Weights of a small GPT-style language model, trained from scratch on English Wikipedia.
Architecture: tied embeddings, normalized queries and keys.
Each number is 200 + 20 x the weight over the matrix's rms, rounded and kept within 0 to 999. Layers, rows and columns count from 0.

# up: layer 10 MLP up, 320x128, rms 0.171, rows 147-177, columns 0-31
# down: layer 10 MLP down (transposed), 320x128, rms 0.156, rows 147-177, columns 0-31
# gate: layer 10 MLP gate, 320x128, rms 0.166, rows 148-178, columns 0-31
up147,219,204,207,182,176,223,189,171,193,206,212,193,197,179,192,202,192,199,174,226,156,188,187,212,201,230,229,190,190,194,231,225
down147,217,185,188,196,187,156,208,219,184,172,185,183,206,212,226,181,222,163,175,162,187,180,237,179,171,199,185,208,194,189,155,181
gate148,209,221,223,208,210,208,195,212,218,213,184,233,209,235,218,229,203,214,185,189,225,174,203,199,200,190,194,232,182,186,190,179
up148,176,228,194,205,191,187,199,204,192,174,189,189,207,172,211,203,202,218,176,241,213,193,208,165,180,193,198,203,211,172,190,188
down148,171,185,201,180,204,191,217,210,198,190,196,254,209,215,191,211,199,216,219,194,195,204,220,224,241,190,206,192,181,192,184,182
gate149,205,225,186,178,212,178,175,194,204,198,209,202,175,171,208,157,166,223,223,192,207,224,194,241,176,230,221,217,225,186,211,220
up149,191,192,201,196,223,217,189,206,217,212,192,228,189,227,192,183,219,175,183,225,228,166,248,219,216,154,192,203,183,195,187,213
down149,215,177,175,180,183,208,206,197,187,201,190,209,212,196,188,233,192,186,157,170,202,203,205,170,207,222,208,198,177,214,210,217
gate150,208,176,195,218,214,170,198,208,235,186,218,203,196,182,165,203,210,218,183,222,201,200,185,196,187,189,202,215,204,212,193,203
up150,202,239,227,166,178,160,214,191,224,205,196,195,215,201,189,207,181,193,212,190,238,224,178,214,184,189,181,208,160,164,175,180
down150,162,233,205,205,193,231,209,203,210,198,213,196,195,170,202,179,168,223,201,213,197,223,215,232,188,194,206,175,175,212,194,173
gate151,203,172,215,173,181,179,228,205,206,191,238,202,204,191,167,187,218,208,203,233,183,219,189,191,183,199,206,185,208,190,195,217
up151,160,182,218,197,181,218,186,241,213,218,230,204,204,200,209,200,239,182,198,196,208,216,179,215,171,208,201,191,232,215,211,235
down151,191,211,190,196,220,196,220,199,215,198,172,218,188,212,195,229,218,176,186,219,185,208,177,173,192,180,170,197,197,188,215,200
gate152,207,219,239,190,145,213,194,232,219,160,234,177,196,170,216,192,186,203,206,190,204,197,199,222,170,212,174,156,208,191,191,180
up152,188,199,211,193,191,189,176,178,177,224,202,233,216,211,197,229,204,227,151,201,169,181,200,177,197,161,174,210,184,233,220,179
down152,231,220,221,189,200,226,195,171,221,200,191,210,209,192,230,180,184,204,223,227,210,192,249,189,163,189,175,186,208,193,234,172
gate153,203,220,204,212,211,253,237,211,190,176,205,192,164,183,166,191,214,211,224,218,226,183,212,178,207,205,150,210,203,213,214,187
up153,217,207,192,197,179,192,187,161,204,189,203,222,206,210,195,195,184,199,242,238,202,216,198,219,223,201,204,201,182,197,218,192
down153,187,187,191,201,212,200,154,198,191,204,200,208,214,240,195,219,168,226,187,192,156,176,174,218,186,206,224,177,192,203,192,194
gate154,206,192,195,186,198,174,187,209,195,185,194,197,228,226,192,212,188,216,166,226,208,192,201,209,159,193,204,214,218,199,179,187
up154,208,220,164,218,179,183,208,208,217,199,197,188,206,225,226,211,207,184,216,214,169,202,195,197,191,217,182,214,157,194,218,190
down154,196,186,168,206,177,198,203,197,232,218,182,165,234,190,180,191,218,178,173,221,218,227,225,208,191,160,195,198,212,157,224,194
gate155,203,198,190,179,187,185,232,222,169,200,223,257,180,226,166,203,215,225,198,194,205,166,203,199,193,234,189,194,191,226,194,182
up155,205,162,214,209,174,179,204,205,206,196,208,232,198,205,205,192,147,235,180,187,187,245,245,169,191,189,188,177,202,184,170,220
down155,183,169,175,168,195,221,188,198,191,168,213,198,203,212,202,188,175,192,204,184,183,212,209,214,198,193,210,180,153,213,243,209
gate156,163,219,204,207,197,186,205,223,202,200,224,220,177,179,176,244,182,196,205,159,229,203,250,217,195,201,200,225,170,231,206,207
up156,200,219,213,199,180,206,227,201,231,213,241,213,198,207,176,200,218,179,175,188,189,209,242,176,202,176,212,201,233,190,199,174
down156,192,211,198,206,194,203,197,206,219,221,198,191,225,187,163,219,200,186,176,228,205,165,211,189,158,205,178,181,170,164,189,204
gate157,193,211,204,182,186,227,214,228,219,185,200,192,191,235,189,182,178,189,214,234,214,239,225,232,226,224,200,178,193,193,203,212
up157,212,210,193,192,211,164,234,206,158,192,214,186,198,176,199,193,188,168,217,191,187,218,232,205,212,205,200,175,186,198,177,208
down157,171,197,179,163,240,177,181,185,224,207,186,214,190,215,205,224,186,202,209,204,169,217,188,192,179,177,176,215,194,189,204,166
gate158,180,203,220,218,216,195,177,185,168,187,195,222,173,250,196,213,218,197,201,207,211,211,183,234,187,221,202,194,176,202,209,213
up158,222,199,236,199,236,235,210,176,191,194,199,191,220,189,186,172,193,217,178,174,190,198,190,186,224,203,199,194,187,203,191,207
down158,241,190,187,198,180,196,224,220,211,174,233,221,156,205,208,243,188,205,203,211,198,166,182,196,190,196,214,179,232,188,204,199
gate159,169,187,203,230,197,193,206,215,230,165,223,216,248,221,162,206,195,180,209,208,221,181,202,186,207,226,215,208,193,202,181,206
up159,206,196,180,204,206,204,236,195,169,189,191,210,227,260,202,216,201,207,198,208,185,225,192,190,186,205,211,183,214,198,235,227
down159,222,183,225,217,246,202,196,217,181,220,232,205,181,228,226,219,200,220,166,188,208,223,204,190,199,187,192,188,202,183,241,181
gate160,211,180,197,189,168,219,177,191,196,176,186,171,210,205,187,194,184,230,212,227,192,224,247,219,192,164,224,205,187,187,191,186
up160,202,217,210,211,159,169,195,206,183,176,203,205,195,180,173,176,243,204,191,220,186,197,203,180,193,194,161,205,174,207,188,215
down160,202,213,203,219,206,196,142,158,200,205,176,179,195,215,182,177,240,185,211,232,222,211,215,194,183,181,233,193,227,179,233,225
gate161,207,209,224,187,198,194,245,188,218,170,193,221,212,200,177,204,190,225,223,204,192,206,203,174,171,214,183,182,219,206,172,185
up161,177,206,193,199,168,176,182,155,183,213,193,230,161,175,199,188,181,211,213,156,221,185,220,173,214,200,208,241,216,191,226,182
down161,209,206,203,188,215,188,243,197,191,207,214,148,228,198,196,187,233,204,219,204,184,229,192,179,199,206,166,199,205,196,166,199
gate162,212,212,216,172,201,242,215,208,186,180,168,213,173,218,213,170,200,217,189,203,165,143,168,174,204,182,180,214,187,206,184,194
up162,194,183,195,187,180,202,219,170,185,218,181,169,206,198,182,205,165,180,186,175,190,192,212,187,208,226,190,176,195,166,177,207
down162,196,162,205,216,206,203,189,212,228,208,228,221,205,181,195,209,216,197,212,231,219,181,218,235,198,208,202,199,182,210,188,167
gate163,214,198,180,215,181,204,187,184,199,169,198,234,164,226,175,199,220,212,165,220,192,148,203,196,223,198,214,206,204,233,258,205
up163,234,211,202,165,222,245,180,189,181,226,162,219,225,191,221,173,168,177,250,167,227,208,180,219,199,248,144,172,200,208,214,173
down163,178,228,190,208,185,203,226,196,169,241,197,214,197,211,205,218,155,209,204,198,222,192,187,194,183,200,203,196,188,168,223,202
gate164,226,161,199,198,217,226,203,186,189,203,192,195,199,214,203,204,158,180,198,225,203,181,213,221,196,201,194,193,171,248,202,210
up164,228,212,220,193,221,179,208,170,216,236,205,210,224,190,206,198,169,184,181,200,225,209,195,218,225,176,207,183,183,212,192,204
down164,197,185,178,201,209,195,183,219,198,215,185,210,212,213,175,212,217,188,188,181,176,190,222,195,185,198,191,179,206,179,185,216
gate165,194,189,205,202,189,192,202,187,228,193,211,220,210,188,200,214,233,167,177,221,198,205,203,172,198,169,229,219,206,173,213,193
up165,213,198,174,176,187,205,186,195,175,199,199,204,183,199,192,225,227,214,195,202,191,222,188,200,232,210,207,207,213,197,198,183
down165,189,172,231,226,209,227,209,184,229,179,219,201,201,191,233,181,158,216,220,196,195,203,218,214,177,214,195,180,199,209,201,205
gate166,210,221,196,223,236,194,209,241,204,211,192,227,198,201,195,241,224,192,186,234,187,191,234,187,184,174,160,203,205,194,251,211
up166,199,213,206,158,201,198,214,193,245,179,221,204,179,238,178,177,207,214,190,205,208,177,221,219,216,170,208,204,173,193,204,179
down166,201,238,191,174,217,173,221,179,193,201,225,206,190,214,192,196,204,184,191,189,208,193,194,192,223,173,181,174,173,212,224,171
gate167,179,216,240,236,194,204,240,212,181,153,184,224,183,239,217,201,226,212,146,192,224,185,201,199,205,193,198,180,198,178,231,199
up167,184,222,184,209,199,230,226,195,204,199,272,213,207,235,187,204,239,165,136,243,196,207,201,190,200,219,219,223,243,199,207,191
down167,204,253,220,205,184,213,229,189,220,231,183,178,214,156,210,238,210,216,190,187,202,217,148,217,202,232,216,192,231,196,180,211
gate168,204,212,210,202,218,192,213,182,179,202,195,207,224,199,215,228,207,216,236,195,210,199,228,208,224,190,191,220,183,192,199,206
up168,198,204,213,213,211,228,206,205,173,205,222,182,185,211,212,208,197,209,174,171,204,198,195,253,198,174,212,210,216,208,213,216
down168,187,202,201,177,221,213,194,197,202,188,165,204,197,198,189,213,191,198,177,207,185,197,171,200,195,176,187,178,246,220,180,194
gate169,176,193,192,191,186,198,198,179,186,199,199,203,223,181,177,201,204,216,221,167,203,181,196,162,186,241,206,209,194,228,215,223
up169,173,234,182,211,192,199,227,233,218,194,205,224,197,195,240,202,194,218,215,213,221,227,197,184,194,211,170,139,165,198,192,221
down169,194,216,214,209,206,216,224,200,199,214,193,157,198,218,222,178,221,228,175,234,201,193,207,225,207,155,184,181,187,168,183,224
gate170,184,230,200,206,172,235,206,191,200,246,215,174,191,229,183,200,203,237,212,184,222,211,197,210,186,164,184,188,202,240,186,186
up170,167,183,183,198,222,206,162,163,218,156,197,234,192,212,200,188,170,194,214,246,169,213,169,197,211,200,244,230,243,208,174,210
down170,199,206,186,208,191,235,225,190,205,180,221,190,214,235,184,235,186,199,236,211,233,246,215,219,222,182,242,225,174,202,227,223
gate171,180,216,160,214,222,227,208,190,176,214,209,225,232,253,196,191,167,211,185,196,249,170,195,142,212,177,237,167,186,172,181,222
up171,238,176,210,187,206,177,152,207,193,206,173,245,246,188,190,187,206,213,179,182,208,201,193,197,219,186,190,215,193,172,212,207
down171,190,216,244,219,196,207,203,206,187,218,214,209,186,184,205,214,192,229,192,237,258,210,181,192,182,242,218,180,171,245,217,251
gate172,181,203,274,182,191,198,226,206,195,182,205,214,206,231,174,190,220,203,199,201,214,212,230,191,172,194,231,234,185,211,231,186
up172,206,204,163,209,159,161,212,203,221,192,188,201,179,181,203,192,196,189,220,216,207,185,213,231,203,207,215,192,201,211,221,195
down172,196,193,193,179,184,229,201,186,186,198,184,218,218,205,181,201,205,222,173,205,221,196,201,196,211,176,200,184,164,196,219,188
gate173,196,188,203,236,218,222,167,236,180,190,198,210,214,213,167,235,177,207,207,197,199,189,195,155,238,207,196,207,213,201,198,204
up173,180,199,192,211,208,222,187,217,201,180,202,196,184,186,186,180,198,245,269,198,218,207,198,211,235,171,200,194,220,198,197,185
down173,218,216,217,202,226,196,228,199,171,200,178,213,221,195,156,140,195,197,181,190,212,197,202,191,228,206,186,215,194,221,194,199
gate174,212,243,213,196,222,193,209,190,190,204,235,200,202,176,182,220,194,191,212,198,197,218,219,184,171,184,184,207,201,201,212,180
up174,171,195,206,206,174,183,212,196,225,167,225,234,196,223,169,203,244,229,191,222,181,196,201,201,209,176,167,200,177,228,241,225
down174,165,240,194,206,212,192,203,190,196,209,207,211,220,207,211,196,213,214,183,232,199,143,148,204,225,236,208,190,210,188,211,211
gate175,164,198,222,154,216,208,214,177,214,216,212,189,190,192,197,171,168,208,189,219,226,196,184,240,201,172,212,192,176,195,199,206
up175,198,214,228,201,166,218,224,227,191,208,218,197,221,154,222,229,226,169,197,210,187,183,202,192,194,189,208,207,208,207,213,210
down175,191,200,199,193,183,222,186,198,191,181,174,222,215,163,187,224,197,199,196,196,257,195,199,179,179,189,203,177,199,170,207,208
gate176,203,203,224,168,175,188,218,173,213,230,209,207,197,186,182,195,183,246,202,224,192,158,173,246,214,182,191,261,228,203,161,195
up176,251,256,208,181,212,197,214,205,217,199,170,215,189,201,179,196,204,187,192,186,178,199,219,193,216,230,203,189,190,234,194,183
down176,200,174,192,173,210,228,197,203,179,221,236,172,182,194,185,215,177,180,195,213,220,197,208,181,198,200,212,207,182,213,197,197
gate177,176,228,187,202,193,206,169,241,187,196,208,230,226,197,194,197,197,222,235,235,207,184,213,215,209,223,202,203,183,195,192,170
up177,251,156,212,231,215,157,179,204,193,239,182,241,193,187,213,217,196,194,185,177,236,169,205,233,221,195,193,185,179,176,226,209
down177,211,213,196,224,190,200,194,202,253,192,203,209,179,193,198,225,201,171,203,232,202,196,178,215,218,172,204,195,233,202,211,203
gate178,240,208,165,186,147,161,240,207,183,196,156,196,209,202,206,193,223,217,211,204,225,202,249,193,204,186,205,189,185,221,213,198